From a checkpoint of a small transformer trained on Wikipedia: RMSNorm before each block, 127M tokens.
Each number is 500 + 50 x the weight over its row's rms, rounded and kept within 0 to 999. Layers, rows and columns count from 0. Numbers have three digits each. The size before them is the row's rms in percent of the matrix's.

# q: layer 3 attention query, 64x96, rms 0.128, rows 0-36, columns 0-95
# k: layer 3 attention key, 64x96, rms 0.132, rows 0-36, columns 0-95
# v: layer 3 attention value, 64x96, rms 0.0939, rows 0-31, columns 0-95
# o: layer 3 attention output (transposed), 64x96, rms 0.122, rows 0-31, columns 0-95
q0 087:506496490510475519558404381406527488469439537476509554603469525495478576479498445588538527514488445483464481455525590492447484459468426501403445533435487518550445559581560461526464553547424510518427553484612475583454489478581540500485561474521434566457449605496503477508558442560541506498
k0 067:523449522515465437499493532535520500565537529498467386259525471589446445543462516506492464469543572601515482556534452491569511525579552506546463477571498655456506543499519540501477504460456568527549553517537478443515529533464559450513525471468462520488500531539502465564459534484483571480
q1 087:467500482479467375561541444482450455439577460584487496438508483500495468465451403552560410478492490533505427402503450455358630460385589466493584471509538472479445432471523480477449509499574564481542493424431489527512445467505440494510443529521555445475496491498492499533495525493566452488
k1 090:500512479455552516513508476430570504481485439406520586462517485519530576382522506531516545457528482456523530599530492544508454517530472441444517473370547493510453582478447534508426531562427494558431527556584498531480541500490527440397630507541475577441537534487539524473478434543626542539
q2 099:462496445426553486512537572500525529479498472505483577498472431509489415430423367463555429469449517473570484517454475531467522528470526496519506420516560485481437441398426557489381557445523493498544483406519509543475527509426403457439511435491603482536511453486546559499464436587603478500
k2 089:471473480527493511517494551447532501470536503423596559470449451447537531415478528503524485463490424470474486567538561544466473462497530441416561574371581577424466520492536480496411569488488528500566534420581529620483460582480559438487530436615504509442454470479509572521494446468573465472
q3 072:529469638467530486494494523517405462500559501495439523446533501491481478482512554443488434564575534582569509499468549484473561552573534491496424431503481487499499444523482530485464490403524465554627480499479528411450530440514391530452557587410553449594541439583541572528540532541455556509
k3 073:456525502462557496510447443549526516457455456526506582485478599446417454505573414525531466480539545450526447490528437532437451501486444489567568408462541551629439507445421464392469497561458444555482472484443481486454536461550416516498511478528600572410545423505520504439529476564557457526
q4 094:521546464540543530516438569475471553533486520482539538437422444475481489481545463483444467509498489525522426504465450574449476572475556462408436486599526524517453437466459495468382489399544517452604433472533453518526425577468421477418491484558487384397509480473539489390501485543575523535
k4 103:527403448490494509422500514475589558543534589430544513507495485537513501501416540497482536504440472403499443633487551507450475513574563426458495523447542417394462530467492577491488520545511565472519502492504505592487424517421574426537535506589503540516491491493432533503402408527601476516
q5 091:524523465524458485550507503506426460604463536500446510432437452482491402511564498396457525550519503512573511488501488490498548519494481482505438486590525370594570487630494415502490458500484458432523425532470483458520476505512437590482535586435580527498495510636535543475559595477484539540
k5 079:527437487505490420536457499480513561395544448550510467575503426526455485515522552569520482406440549471470509467489420541472571456451443484532556553486488489485539562422473593476436515422499460494545423447516498459441507425575475455546371485641515493453539535430482555537462411538487456460
q6 101:504527559581516379492479451535466415431512520474519411440516508509548527515494492466463513557549536543460501514529577435530549470509533508474549525487454551511566529484616445618564453496407579496466607597536561425505496479554574543572503510451434496525545545534415518501527502457414574517
k6 110:461524533508427511574545420597456502435487487546418467489466452519499462560551567512436487487521571491562449491489462459605542463480416515598487464544419449539504483503399481406552461495443531502423467595483451486476504462552443529572382505476480530501570614484484469512504474439429433501
q7 078:462506458467479480468420491537443469489466547524603499494501424431566465454380409602522440501462458560482440561584462551498473432516488488459556537505543545523501558398468460462532509553484489405563635516513519539525484496554572544553516531466387456464499494445529484427523420553506457483
k7 076:533493432461610447487554563426483377502505382547475465495502470513405467461563433491504523495533405518437521422495537523428494455518536494445494510428473450552455530517532474509486619451474513519479396561561511510574530582483508480438605508537450495473464443455509473527587510464526601521
q8 092:536422543568533501522434495561471518456441581509472504464503492471448545562535512491512487558503459523555502591537408454511482444447482493452430439447554539633478497545459428515617504536486537533461509522501476458427458482484551566549592539439449445602466534457481458404539494509450539638
k8 100:517527548517409522484528512555500487482677483434490496524409445480633359500574493520453498435501513469493410539516473449532450408546455488534493550602428514479544477504459550508502478535360551481504515573580459517442482508507464479475566519534493483498521506520446560478469480476488570456
q9 090:555490440460515532528489571466470577525518503416542530495527435421521511444458522472542563507518506584534515561518562526434445530404472445484431538552572535497414517525516533484454490484489472480536368460453412667460449564434521444555484431478494495423472494422474485519559497399551500535
k9 089:605404486490530472492469534475493508566523557449561459517486473562447537451503510517549385520442443570487532516465484529498419500520544523423497570394585478473556505405530415570488607528519494490505535482536597509413524545465619515513602483462492533466400486489477391479482469499507487500
q10 092:428434457546467489490455471478420422482543457491441437470518486491529496575502431528500397582506594532460542466453602456573519518495482504383499498560487427498511527516520420566557451490468520503457446513538531435456565594534450580580435539407573522469550473599484524463521552431495546484
k10 100:471553566557499481660421488574447515424537540533439548527461527523476510511495532483489488370521590476542648550478484434563489437557437507531521450532431513564522456532498503447549404532436460478592445539480450441464489441595493546517485515509533511562517493502505512482537536484425499438
q11 094:449563508472480558498494521588479498469609531480448491465495435474515544593411544550520589464488527461488524510479564527520432507396457526586447513558477492493624519508474465498585390523477407533476548478435532519436503520525540500502457537424427530505510473535540444456569638425436462504
k11 087:520585458501486460550482521462509552521494484452517581534467519532378471425568550409471462510494525516512430522489506577461510509601564419479535543396457420446427482406541617494468565460546525427546496544546427541520426560463443482483445467527476481572489610529522496465446492483578493510
q12 105:532460480483586556445552551460580602597464531482588519546482507499502456526502402482535557537456461531500537513498444543397495499576573519484452476466614503552473440529427549507424526528620448518644444463495548536453516487456520448508479418511528460523491466430516493460484490549567452439
k12 165:529484409459529507440524553414523541576561520464545565500415474495473505478498518546550506516469440543480485518547536547392472541477597451414479522541580518436438493483508560513410526590560466501572483477501522607491458609375542443446517451532546483507458427479545515523535495513628493496
q13 105:469477455536543489499475527401569590575527508468574608624453459440430451518545435497466503446466489455484465488540492524436459605534559487476496471509522486545445444456487607567487468480521485344609392474463486512543461530509484486541479502550512446488521496522500460439469562541546516420
k13 068:599483576476466492519413534596470573470550450545413500486536572510443533468522540447467533532499454488503555534497522537487523425525446536566447523490474570538595502414498493509586489488477488366527463503466465437481437417628478526546413559471445453483596500506468571475482507443437441469
q14 118:516516532574482426495488488565524457519492501550437449462524575527562520600464554511472525458517549557505614545457509490551462445524432560592501496492505395497596595550505438556519487528432490514478577497535555490533531528577529546581427517439460543547483611529534549582518557442398502442
k14 080:492539512542487427480479469506468564456478482442441598480441522512451513517561466591443433433438371532519487465589475462525486529508445508589599486524488438551466485500345514415508471489561520439529487422508481455543568524554441463473467380488480492490578507547558504516411464519449538492
q15 086:459495480511458462497483421494415516490468487489469452522546462474498499461530434504471443464576502450474543554584480517554453594458426448565501598528503467517488575379543504471598445493461526381389467531412443465614555503537467520474535503461396480575517437521482524537479601475482498537
k15 129:513407401461570473450472567408602542548479512502592554583498464519489538412527427510549528530464482531480544511484539568391501501486537433436528528479646570453544528467527521485393557537551455495536505428484512529429489521419548484519512545510544530492464457466521521492511443492626460494
q16 099:496594556548452561565510507562448406425402471510443500478528489450554530516533451482493519471528536539546600500599406442571518444535457475543594526534469518505580515567527371471582442482502486553525473506458517410453508530525482551554513529420457553535501472527510522565490550458458589581
k16 083:518515579551526497431334489541470527549608480603482505455429513426499421551529566411446424502515462438491489530436535457420436441476528536522508487516501499544500535451433522584507488493427527450517464548469457478493487518583457525507389454502523440508449441470437575520512539513555416550
q17 099:497533603591469485528481419571430431414454471523453473400515525478578475526543540412448521524502559501488496534479504430598577405529454520567514452560411494532567499477510522472581525450465483455535491549452486436499461501490440563548442506456433488476526535513561471475520528387376547515
k17 125:550510432478501553454510537490545552564496529426577538535455425472481465437478454487589587495475403471470488530539519585382453527527593472405474495450607474469456495478513554532415559532505471487534499471524529582478453520400573449439510452619514504529467464480532483501508488579612517476
q18 092:479524593494498493576460445432484484419522455551507530625451394491562478508486525470510615497556450447522555490398495427501528469520528439531487514521461457687505536494520424481499501432506597496493479458557505585561503449546414539486529426542510451510463466584531465449481486524522497499
k18 098:474484559514519458489427506611531506444555490493442549560510451481563483543592498531384430483530519398528483506512512484610580498514509547474548447463414423446513541511604566496551541422417471549501582519576474445520585475437526543534470553473486595570522559453440510474496495550465481530
q19 083:477550508591480500491531505517444442479502521435525464556533525598565548486557542445534546506545548392524540620472604461478454470494490440437547586502499486456457449452512435502532469469462570486412476513519484474417451600507477575377584500489493526423437571559505512542454481538416537519
k19 087:463456581501461588500482603493520588523589569418535489494430479506464539501523427568468454581497516516517472423517379463447537528528572509456465496508570572502444481508550531539493506480567474474548478578444546517383458441397566457540454517500498395564548444482511441461540502487583485499
q20 090:548531448483475522499466529507490376492425452560455462484505488414425490469544510412447559526499591515548421485481474524443515519463544493489544543473499574526488551580590496505490495532492492572504408562511503510450382503425542410477460580582563456501472597470453417563595561436521536499
k20 088:476532474618549563534452539522432541440481551527531435503444507535528499579411534516514526451373494444554405568466466530541522388460520516489410483560478512444568368552484476510543525456452500514438477462446529474491481502461485553423519497414493453468444517512533445548557424536496424577
q21 097:491480486533396436564463503578483444390590433538457469595550444529482418446454505514507519480557595485436487504493474546509486448598544449541532484473481499510456513423463537509504496467461525570463499441511494435459458413577460475514463496531510524549482431525536573656560416491507464408
k21 092:528511466469594525513512544502521478494447523491494525459526476542428524476540440481602524516500413529624463476467546476546515444515588576506522548420524602590526512524541473538461603563609428568463539521470550522580530508445532436588648487523469518529478460458553528453552474541504488547
q22 087:462543581485496552401529513556438467466504521604497476494493403475453484426456472558572527482455510568509391536482553463545490514554580475561513484514513535471493414495528523532505586543491504402511501427445561479547570459453461429540565521479431509607555434535493471534446386436546574469
k22 083:542424528477501440561517416472406439531457431540542480551514511507475458534490472489523546499593474585520463488501478521507569415380497505448521458470497465482584567448529480479515485497480477491576536480493559496401568534566561514415553465483443449523445441414524631535521454437407437419
q23 086:557426558521461515572523479507352428492524534445541569403486451511414562551496423499555392506532449527449533476474579427559520460583515522517550520468451534535419508578474469549497421510570544462465543559532496534539476440508561542563539478502499575534478460537468544479581470444488597476
k23 086:504452524433589542440585526497544513451601507531497462486449440396526510480470546521568497503472540503492539612600478537429510494533602433441386496479586509498512485481504506491504510465534455616582546411491555513378505555518530492485568511571495557532544445482485494421515436500538454457
q24 078:491473528522485496535507453505494529506596514475541515571378467417507470445459483455485566474568404430557607504565495459548454439491487504476522488493524570496591560509579468547596587565469518456519513605516463511507568475461466491445549546504512563410609421453557557452448472531441521466
k24 081:558467513392517419484400502533491586559447524507494476462514482484572455491457552491504489437557524550390478372518496557502578512558466486527522482470402475478519539561534537495492557504494434441484452410477519509379411503494509533521437533501532592610428475525443523549510590423505511499
q25 085:568428512461569557471424500363471522519484439481483525440478567471571472512474580611511433494510586506491580535536450439436489586460449550531494475446534482451505589513530473449476438597439441502559453621497502560469495509505510501481559428427495432488457443466484468558521509424474519560
k25 079:484532472502510463498480456509463472563430481534447478556450473503457521519466476511410503446408514477489421441565568529531463410535418364549484524488561445575595526495481473495507497537436492447548477443506482432472508461456502416548410636465508514402409554455521415448467515506553548561
q26 091:559565581468520489477416575483442539577530417532546438503500505458563538461452497518531415658473524601567509551544462535534430547442566482491567514539505515538516501487441444510460534472441478531450439560454481490528403548486563548580574489478510495408500422493514445577553563483515451490
k26 087:484432444500568607480618507481479441545489588521462500553607408598529447541500470530449505482403503452516534568475553457415595492464470481499487582451513479468571528461534528537514530586484508464506433453467495511481509548516514496388406532525470424433556561480490501482477559467436521583
q27 083:531523582552601460557414640496488480510512473518424446538512482530621508483478560411527419462540490488522498433479467544436520435491474506442457515503438466524496501518490511637523457484503574492505573611529492551400568523507534458482525558481568555509473434545510503524528531506555618537
k27 088:531473488453509545493547511559512488533581582489578519457520410548299470515439545542560483532482494510496525467491568524485497522581511466519365415529527560412452438529511590472419523516430469502558539499475456510488476458405479473539533436477457380517505510436490502503475509418507501491
q28 088:551447519441449511582449642403518484413386447475490467478520463443530488533507534423533466472530422576460568481409525493525453520511564482559567531481442505424402562454505512540564504562430488579508561432414478484482464483487492557532475470444478454508504532484576599444511513493471488447
k28 091:600494483515544588433593489558485450538522511574521520492493536476444532504427357448465469465505493413458465507547527541442523490427464558515464541540482494535622472475568517503445550417620445528478421506547480498586534483484490392478430514476490536516561460582436448550524528563464476500
q29 088:558458535489559523467561428499416420459580505441485433519456458535442504484485462577445503472511450509530509374506463519557543469454464586453506559537486532484479508510414493461367477498520564595396470516457462506480554481571540437507434579431489440487555476551493451462423408423464487479
k29 087:486468467463493474508636453441634521504516501478507553532501535545477529487502538510578568491519473538442423527429491499550499506482509462551416429466535553483428496488583550557580485515526493525561556474549550547400470561423542527367569465525522500543497483482467440377587554533520531427
q30 084:488550514498478537528476532527518500519465507458480566529660537549518541540504494530502487459529487494519474472509482506506566487506537482491612386431531559469452590508397512481474459554472463488476469590521605519622387562475433518590592520530550541422523552520590529522564550481567465477
k30 079:558566409445478532604525592522384509490570456528509451550478487389520363492507467520516563533584479505576502550452496455477460516481512487471519504480503515533588511521451527522579514469474497373423452546484404467541488507496508493579475440408520509542588508439525444455447510483558481557
q31 077:484513429438498535564546553522474589498536593517489529522421494486450445440415518576476446460498538511561549523542509577488487489484519446542478495470433461502409457459514474556402486399505421490533453443434505527531541573540527528545451460589512487445509548523567546398444357472546583465
k31 079:499452573581513479546600405589525460477434487508449485486581556553514507494520527460554427530497487549528540485464502473466433378563511544479548454434498475527583572505511500433595494439438587593419517490515499483495514555505418531540437521451423537532517459598457555466511542437462563448
v0 094:573565601528545615500553500483493564463530440430437567497512560453518461510534522467540629469550461516508500530531489448531492533401523364548429508520517533518514507456449599478476542521405549529507466563434460506539399533511470489476496460588443428499420543475491555507471539547452477573
o0 102:499495478561545445465525466510527608440520524574466513476554493585449497341509549467520464419423474541560507545494633479525544508452424498493471480468534451462454438421496516484509540507483418472491470454475511565509484449595542565555515474433560449487416601467523402516503565483435456477
v1 093:508467511442638449499613465537546454475558495516549409473468582490496508444467592519434517559526516615467523488535567558445560516514506506458609468496466509488529478496435505542500522424482602517450399419500610492524517528476519459496521467450474536472481443523520417431428507520478601463
o1 092:450491445533546550617486535529533543566549493509505592533505575477522450515494505492481514551535577509519411454608501497470549473503608514485595521538489535480383440485516539490516564469506411515538488575534534348484466552511460507520477573498591448610547517577493435430550505521497474476
v2 113:520478441546467605471383509398445516568542549483521475460501473569473499516478485513468429553490504454500410411502532541436525538401485569548399456540442493496425521585485468467474505490448585466462440498496444476517462508548520476504418589439474514425495535487551597491528547414542604459
o2 109:546476402604498467460475497476508539520518518399449580463501503563467447547409438563520536426520486437485604437491510578528432578491600591513471475493455467579479514521482539424469500437437482480473587452516479504470417538533502497497396483589470569513570530528569544443512489520569542466
v3 093:502404462443498541562566511524490586484557583465497563448546493506495469472435552525492562560498543515517534569465439448456593555479431595551559409468453523472518470510525523414553473549511538601640415442437486504456459476527482564539423491474565474583472513502500431502531537549483432460
o3 101:434441458398485560499491447437591665346491496422532581532474486408560518490427520542525461464537539482585476500600511473518496466468477531573570483467472512516507506459542585489556513523475515475520500518523436514473548486495513492534455507502445409566506517496480500494493444497436360512
v4 084:504434484561527458488434529537473479400512504464507457471430651507508517550435628489472570463530439439355508503510493455502465555519496422520583535509515443417435475485509567484590566523540424511514461536474534511513463398489489527469521590476487463458528472434557597503487489497530521576
o4 083:527393477529479551479490496422480511445456556489420530514553476444506418571527447438486426529477477539390420566477548480442503477540484516483498565422492489478574520445537522530530535487488350452525441517484589442516471523478586497568460430441572545479376524517608488498494512497474585487
v5 099:518459461515539576564442490492549533551416475586468474423526515436537513527460456456558567555575534482478497437537601551457492396507427656498521453533523496563550509545492443525455402550403475516541501470502613502504504520465488517556513556541420567489501418553503519509571506566536540484
o5 095:480594546546435595479427524486491542543579544417583555404557619463510533484465573573534529500522467465530534498519513500488500526505494546489560510471425571406421479484396471552429415453549514541480556481603541532535477454441498400534442541503385495519531487455499460491494466511499460513
v6 104:617448513425523418571546567486429501564549498491495454410540551491493462601476499486516443553515464522504480520472576406483512502444570491489434563495473507416442581597533472520511476497498449504481465598477447509505507575501470524574544376496516495488471526489473496469462684478473525509
o6 103:497529496502479447513554492450518527471502444459511474449459433490528483565516485495505349431436456463496536476447478490535520480451503535456508445490446420371533570510511490431503500476504573554547407392625480493495471542535451542482388443509502434502463543561628449504530576416527456542
v7 098:408528561519426405545515504531556589448473496415494532540468551472398489488572473433607526433460510636561514466440521484493447464486512436467588412457472526499513484549505531507496487492513440580505503453526427448504538440525488468500563499447443450514535580478481510549490616618497467510
o7 100:584484598423465495572565502567426606481448451474511454464482368489514505422567452476484460532468517551552471527518420438538445466447503524525535504518446498482454520519494549556544537539437542528444555519563480388542491371548587525549558474457452492542468543464499593498508526537426509555
v8 097:417455518503496550408426463415509532475397442496476422480553536431475567560367446530510513518446483417470512548472511462524509645410457535453546516528509456543481509531531468504552475484522494456483592525439597551509545441466589474512537513461500439492437497604470516425425495513479500531
o8 097:498504572507499513430556590466529482485465543444474525497578496463477534526537529430525486480517503514439415445500529474501543540544534531483500567450469468453570430473531519576473396481480517489576591538487499402440643403462444426590502469523516500451558420465508525523490544458636429433
v9 095:497504533427512474411403474517516570555475484501503545500557405561460444598514435436501494453410597504493432449411403528487628484441482472532482478515469425567436527496474530455561502482461407531508558533489538499468475441489412551420543515456539541450479474516502575457529528485553401505
o9 092:493514469496424520384435563524480491542554475552558520561458441531550487470445483467518467410444566495549514463480469457451534467503438451555422452463545510453473530586395570397516487541454466517539542520455449417434562462540469445495568553467426557366516535491533605488515491567474477461
v10 096:498439544493483429472480440457502465534418455450501399554518454450533623439513508427583540434570488564508360474448565531474456472527508464508541539488498531491481592500519434510493507486471509457480478484505454545430659462448520478554497500424495526497414471543401447503410440499522557490
o10 098:551528524538566512556509489526515553549535492477496550447513536555539494447555482450530551552496561437591497429423523513472536460481596543439525485505462431450538517526538378526506546493490625589446555538543565559400553465478451436521506456439552523447532473538438591567519528572598552548
v11 102:531475533535600515399522524472511468400602523554534513560551514458469520503516472522470543476615491444474466406480475418505608516479470530534536509504476639502534422526512497467531479426569460489521493510492548539530673411484520470493455510536533481451438435476453494575436487550556499473
o11 102:490413539454589468491499500512522446451585480483575568555522416435542486518440467452521466588426529480510481542532562549529469483485521532410458528489539605547506439483521532549568505457601463522564585555548504564396594462458473425457520484446564419451467450544496478569533516423525548502
v12 104:515534574599544557466526496485463533545528501545470509493561510591474517511439515498510532382495565505474583525549597472498530541520524463534459428484489379470448457459461524558456511409568592444569437456448527470508562554490487441568367475579544487474458453542585547553520549455516476544
o12 105:531443516590557555413432530534525551491552547422478467547557530578481474547443503498499582488447528510525514474561508474577546472480435452510416382415543451530519585490509493473504452442535437501556492486431493561612571418485506525480454454495594518567524601517477404492504482487520451584
v13 091:469417452586516525540579525493454592498468537489488540595482503390476458467490443556478516426598498453581566469494450459498467540416496497544518513501516450573572346544448565437436383459489524456495395449489514506516470476487462476505476404521534558483549538539497465471459511444528454476
o13 100:471484497457479398484468504525482596478586579523650569543462468478479486529448522564512473459527460530553529511582526450500429428478547488541467449545587454486507537441591497563540429534538436524563505504410471673518511555496511503513592487477486522596537496464504493479546461469572500502
v14 100:494524476508422638516550465471404525520541553473497504468493462425445531462455529558490582510493382516477496596501448478554410557592465439546466521502422506508460535509497500573483456512513543458519444366617514522537473497489438537522507382459476490428468480462463453448416450491513451471
o14 088:565557460493468534468665438503555609432510545524551579440423498464556429459449435491564482493490420551465475502534538504500538468515505395534494483469485457600504567526515456466499491502434484554511405473540579595533510573477478548461506561542564496520471411541456569503545553461541468463
v15 089:496440564458484492518503484580450528498534530546559527497501534550399526515541451486450570446569480570562402572378438463551486438533456448444496485552530514551468543511494575530490406540496525551546464467439475488395486466475564483525587538416487586531411552425535478428459499454472469411
o15 089:503567529436455446528480435594486597444526430615515480521589462477559504392524575417514461477475490496545465435435530525407537402507529518529502511427467521541471554563493539499465496540504527496510498587502492421491562636488521506511507501557441480596522493475625504525575451484472510466
v16 096:560423506491482549598477522538501495543478512583429537537456465527441467555434488482570428501507572477415489509443473609461519464509481453508469536523513612452488444596495536481493455489492504531547558472456482540378441514510457511405464594556477530470518469517608548487541462418510443368
o16 100:461494499512463538488430516489527588473483538576458427433546559525523485497461555511545543464540496461491543550445458583447488416463504496509523471457476588469470549513497432426558389558528398496511449532370417651463462479508458465538491446505462532451507522523569532493464389495407484447
v17 088:436539536494552538472519564517426534509520546500442524494519544486368426446542440467527487484511464482539459491476523524516479555488574605530525536473482523481475456494541596626533510496563540408513417429458512479482544508482493512555390696560455513534467543457545456442539511538565523493
o17 097:461463577416592411405496580533494570407555552437489548492540543496449507519508464532507508548423498549536573500486437587457553515491536506498531481396467520564472532495437539578533554492457441560508499448337453515482525473429480504517492535466554516501487636491545491478505489549551574519
v18 121:481529495453539460587419534562498501542460473526476528533458550479560502526475500464582543514546579427462525495492495540460514539443480557506465462520538547480419467493446559442479543527465455573451494541449473496485519516424437419411475549449486555481480576449525627426633528417465354448
o18 112:458567504493472462527438534475530476549392424547484458474566635546502444526499548561482519431522567558535521548479531482499480487498461585575373447463511477497470495520436498489572531617523435531460519468507572503420544447492515486471498420443378560537485532427566464446582470444468523477
v19 100:542489526538548543416516548486494470520591481558439585441612507455548493538479533489528529494452497432549421483421516469486566498431582548436516459494560522561473580571394440433553507537480457525495459510461481527430487490476456580498533539457483475424516597526480624468575522527540385497
o19 099:473463530521536468458501524454563457578503581494464499511521460492567505477506518533479410442396450500536519574450538544552445481529491482564486456567521507491564412490384561418460439483426527511540508457584475435446502454439485404444385490455424495455475615442599555486531478509540447477
v20 107:417608492510558584482507494509425586446459555474485607515585542578420446531447470471454556563482517371584513622515458510515537434470456513509471455513495636477514477602389510402485435526471480484519526499477549540511449451512479495516499533497544490485504491539481509514544463496513441458
o20 107:375557489467505464450510496500472436430530474487500611408468437421511546484489503519586490464486419469573510542546552498540483509443406488536495399498537573573493417454511539443522422495472458439523517477385453451515559476491453526505510486502423478514557398425566584494419487515437525464
v21 095:499490469455455447485593436439491527521486536555533415521523504585517569460528547441462634469488507485470520489494522502492567430580416395472438583498457469486556402503584477601483555479475606501505540507573443484493575510536469508508558589488422532478454533566471480521442564510546575518
o21 097:518460385487483548495517496573533568597535506471509498514493468584467548513495456467548568527476507462502501432428501449502549502492517538355509566477566499549474526475545424552629553494572556528421484573517423451460514550491405574473471595575520525458502532570551487466505485617486495467
v22 110:462448450474490477663503515457501571516424456553447549510496555505518518469532455536510472633387533422490531410534581477458658542495504493520454527554498507459450469499480506446503542502493440502490421449432489463456463481480380526493481498483569420429546528449498523489579559511513525472
o22 107:547441473420456554552498525484536566534447547443538540544478592493571433550460418614523525496443535483452588519525471446445512600427449481580517465529475504478504496487499540457579435554460482445581565452496452492470525473473553441435516492528399472449439510542635461437467520505461475578
v23 098:528423422518556549469505464440348435475513442527451470443478546531455529548416512480509477457490564526443528507504561506579480473496573456422431566483524417460485537520542498454513519571446500588488467448533622527535532584506508493478446458515464462499433395511412450473476406431506467563
o23 111:430509515499523602426521448429540471513484527558403586547504561486533557625553530452459468551395520462444480506408557507444516497507510498491439500485520507498493486525478491530476378533491521514574438471516555540570492542495446564511455457467555569488425491522322494497431517561554478466
v24 090:536479587557571491523461525562545498484436493441549579506568607505493561589402453461462573457427494388401419445399589553513562441548532431447527495508496557527565542482521487528479461545509530479507480520525470501569484434457477501480516428536485535539466469534481459590428470530514572445
o24 085:515606567520534572568455452555517517496502475553522592521519438524501525470537434496526540467477481494465503444518488569482558387516469444454665436503473454532509485531469519429535507402556423487487519528505554457543571425579553370489499437467524529407511524488580513503402519532486505536
v25 095:455535468596521570527388474490489480478576547577547523508545464564537540455503537487381487463499474530513440565463560503513425505543487499554499535536493470569502480418498557501497481513459532416613571463575463551518363490505540481601596558471468523491434517511520542577473437470494599459
o25 092:553517428581486452539413422546466572543576497496527567535508484546484518508527535454495604514479407448542462481524514462459545487489495451495587488394529528650482517455458413464424518411446500423477440499470520567470452597467530549519524520594566518507510450470577545528490488490495589462
v26 098:443512528555417428463454428501584477515458543514545530501574642399562521498527539446498524500543482503506540525530456457421542437587502501506491478419489454544573456512502575439569449450571398491532498508600565438525567503486494518485490538586446607503536446491472516456499436570521430497
o26 098:599454613491495549471489492519471416536527460476645458521475484425476531437499471447533492564477470507534395492656546547484529505503489502448456538446545480452513528441518587484514553491532428520476475564452539488482475452448544515412545494504376482482427503442410496413476505484447471554
v27 098:471539486545389425562458558411491441485430539483558576569460463419446448475486443522470487480505471523564554533486501451459457405622497444474543532475466480560486455529436488515497552449500438529477512513408518461409528473516417468400527516484439537591591525494505440492503432606547523470
o27 104:558414549525457497580505525500465446553567505550560469506454490449461513467566415532502465445443476528500500494443357437447535483548567576487463473531496515562470480496523488566527550581492468556528505434418523551486436421535549492515541496502390495538465401513449600456513477638433450518
v28 098:554459535527489482488447480474503524545504427595561417494457536526482483509482552573409518467491476450501522609504573515499514494486504450488460542465486518359505507367504535483467533494493525544476594466535547444432435452528421554417488442569470439498487607492453411598515410503482577466
o28 098:441402473524476534578546412472455562574502477532477513600575457519581480536551479483419606519558498440451514488483460478494604605568448521479519494473513454481487600399534522490527485504504447417526491420552547484514515516527457621472521507534458542509553502560471490557490523589410555472
v29 081:503534469428479542454425545486540495494557462541455545409532482460415451475399521493413466410524559493486553472555578495469538525466539487497461489529500547594588479478519519521454557456581512398449438572553551462551376542505541438415527506481551524600483542556480519459459482459499442593
o29 085:475549535419510482426537520475517459532482505469485525542486575422421530479444556501459531453505536520491460414533514493534453481485549476457504443472562537508469504472466633468539525495541443476530414391464533593543384429596588489540583570449599510438550500496576447446501553551550439483
v30 098:428479565419544487410420594545544507502564525486494495478556461430543455522473548356508512483569438490545378546480496543475500492503444518491552536426433358478494542482487545538446570438501544476502560579492510552496450465534591455580542510461462599509507536520438529519462477447487461482
o30 110:420525442487486470548375538472500484531531424422375501449501472540452434470532548394543490445508514510612440495581518494502570438605513468476569487470537415507492476485491554533378550485485486593432507494486489487412493538515488510545539464512535548462550526494537617534532536503584466467
v31 098:493529539486417420466458512476532477516474407469531458499500419554482514436470503558526448516432485581446466548568533533548586508550465498490439535393454523520459487559555471447497492447435433594448550510567530502449596596570465491437395513502476438480547555545568466462443498409511541586
o31 096:510471479455445472564548503572486453533457573524364410476458501512489544536482490418422505520502502513420457454513494501553427557511561563511394519589510534513415549575501449427509460452556489519491532558475458467416504487535554571444448565525500512430531468541344543539445546547480447520
q32 078:530530444480479462512435424420451495445590475526512527449576463576467450484509459553446557460471526542567435499478492561455528589470478513547513441433442462506502601595455468452444525428462566552502500558477324509473515535524485502511453508500451472365517575438446539544472469489550481526
k32 115:551522472490393436533472509547460571536548552594489415413541490537515504489553540536471501548530542482492477499476501533582566413542472594568589407509414461518498534498508476553449484421499637500498473510526414492471479507576529494524425450487452565507535528509426611582463506464452457447
q33 117:377456496582556517503459520473559438484394459475487535474527570410499491541460437424570525502416485442500531507468519579480506499522562476420494576520548521483515441464445532550452466494496462407524496490499597484546471504433511436470491518592551479578439483545597446422638507502510557526
k33 078:486517480465540529467499491485459505554602510523511537475538446541477369475397433521469572522426550508520425486544544425463483532508518566517438401593572540477530465549566505448489534459597528527488483532496500522440453530546460445455526557498531507483499442428506536612500503545645384459
q34 074:449511510457498512548484417557517429458435538487505497570427456505431472524431496421500432474405436459416483472531460501499559481515460434450329442444504452499496491478515573527482439469515397500506568430470515491508498490375524469486486489614553486524474506394531491439550485565543520573
k34 103:483492399585555533505505546459530495503519581435520559481529423538456494477555371564525524558531504497588534504560512507464527552544525518477416452547549553470476424467491537473490518602572455498588563568570479472497537453460519408477597475496557517518533489511596513539523508638521592510
q35 105:579501621491403440461509515485481621481539421552520482500495519539604530467509590489499476487609480540476517522492577473488515423479500535574593488479490446488501586476587473501608509478490554517504427526524458480471509443604484552572504463455503507473567542511464587582414482455454452460
k35 088:452451498387527529470523455609477452473436499518494445566502480486498524491478505542535489531458509420508366490536495550580499580437407403502556524414439464486436526441421451564489475434487530489411526534469454506478576531489458494529443530492425556458445448496390463423492478399464490531
q36 106:644473554458530473525510496550448517456610520552518457461509494549595511490465574460458489548539520491463499542546550442541534474526500528557563448499453441492520509500596501515573504527595562542545577541556444455438539498597465598572556490473499457490569500562439514618418541455459446480
k36 107:464458448493462494582513422534564472478456516527476434528568458529571529508686485504516463490574502437473502432470435506543527489503383503512496553532418444446514597459435475473482457559404489451456493492555563470475519541535512498523503478503441604483487530522462420395548517446420564535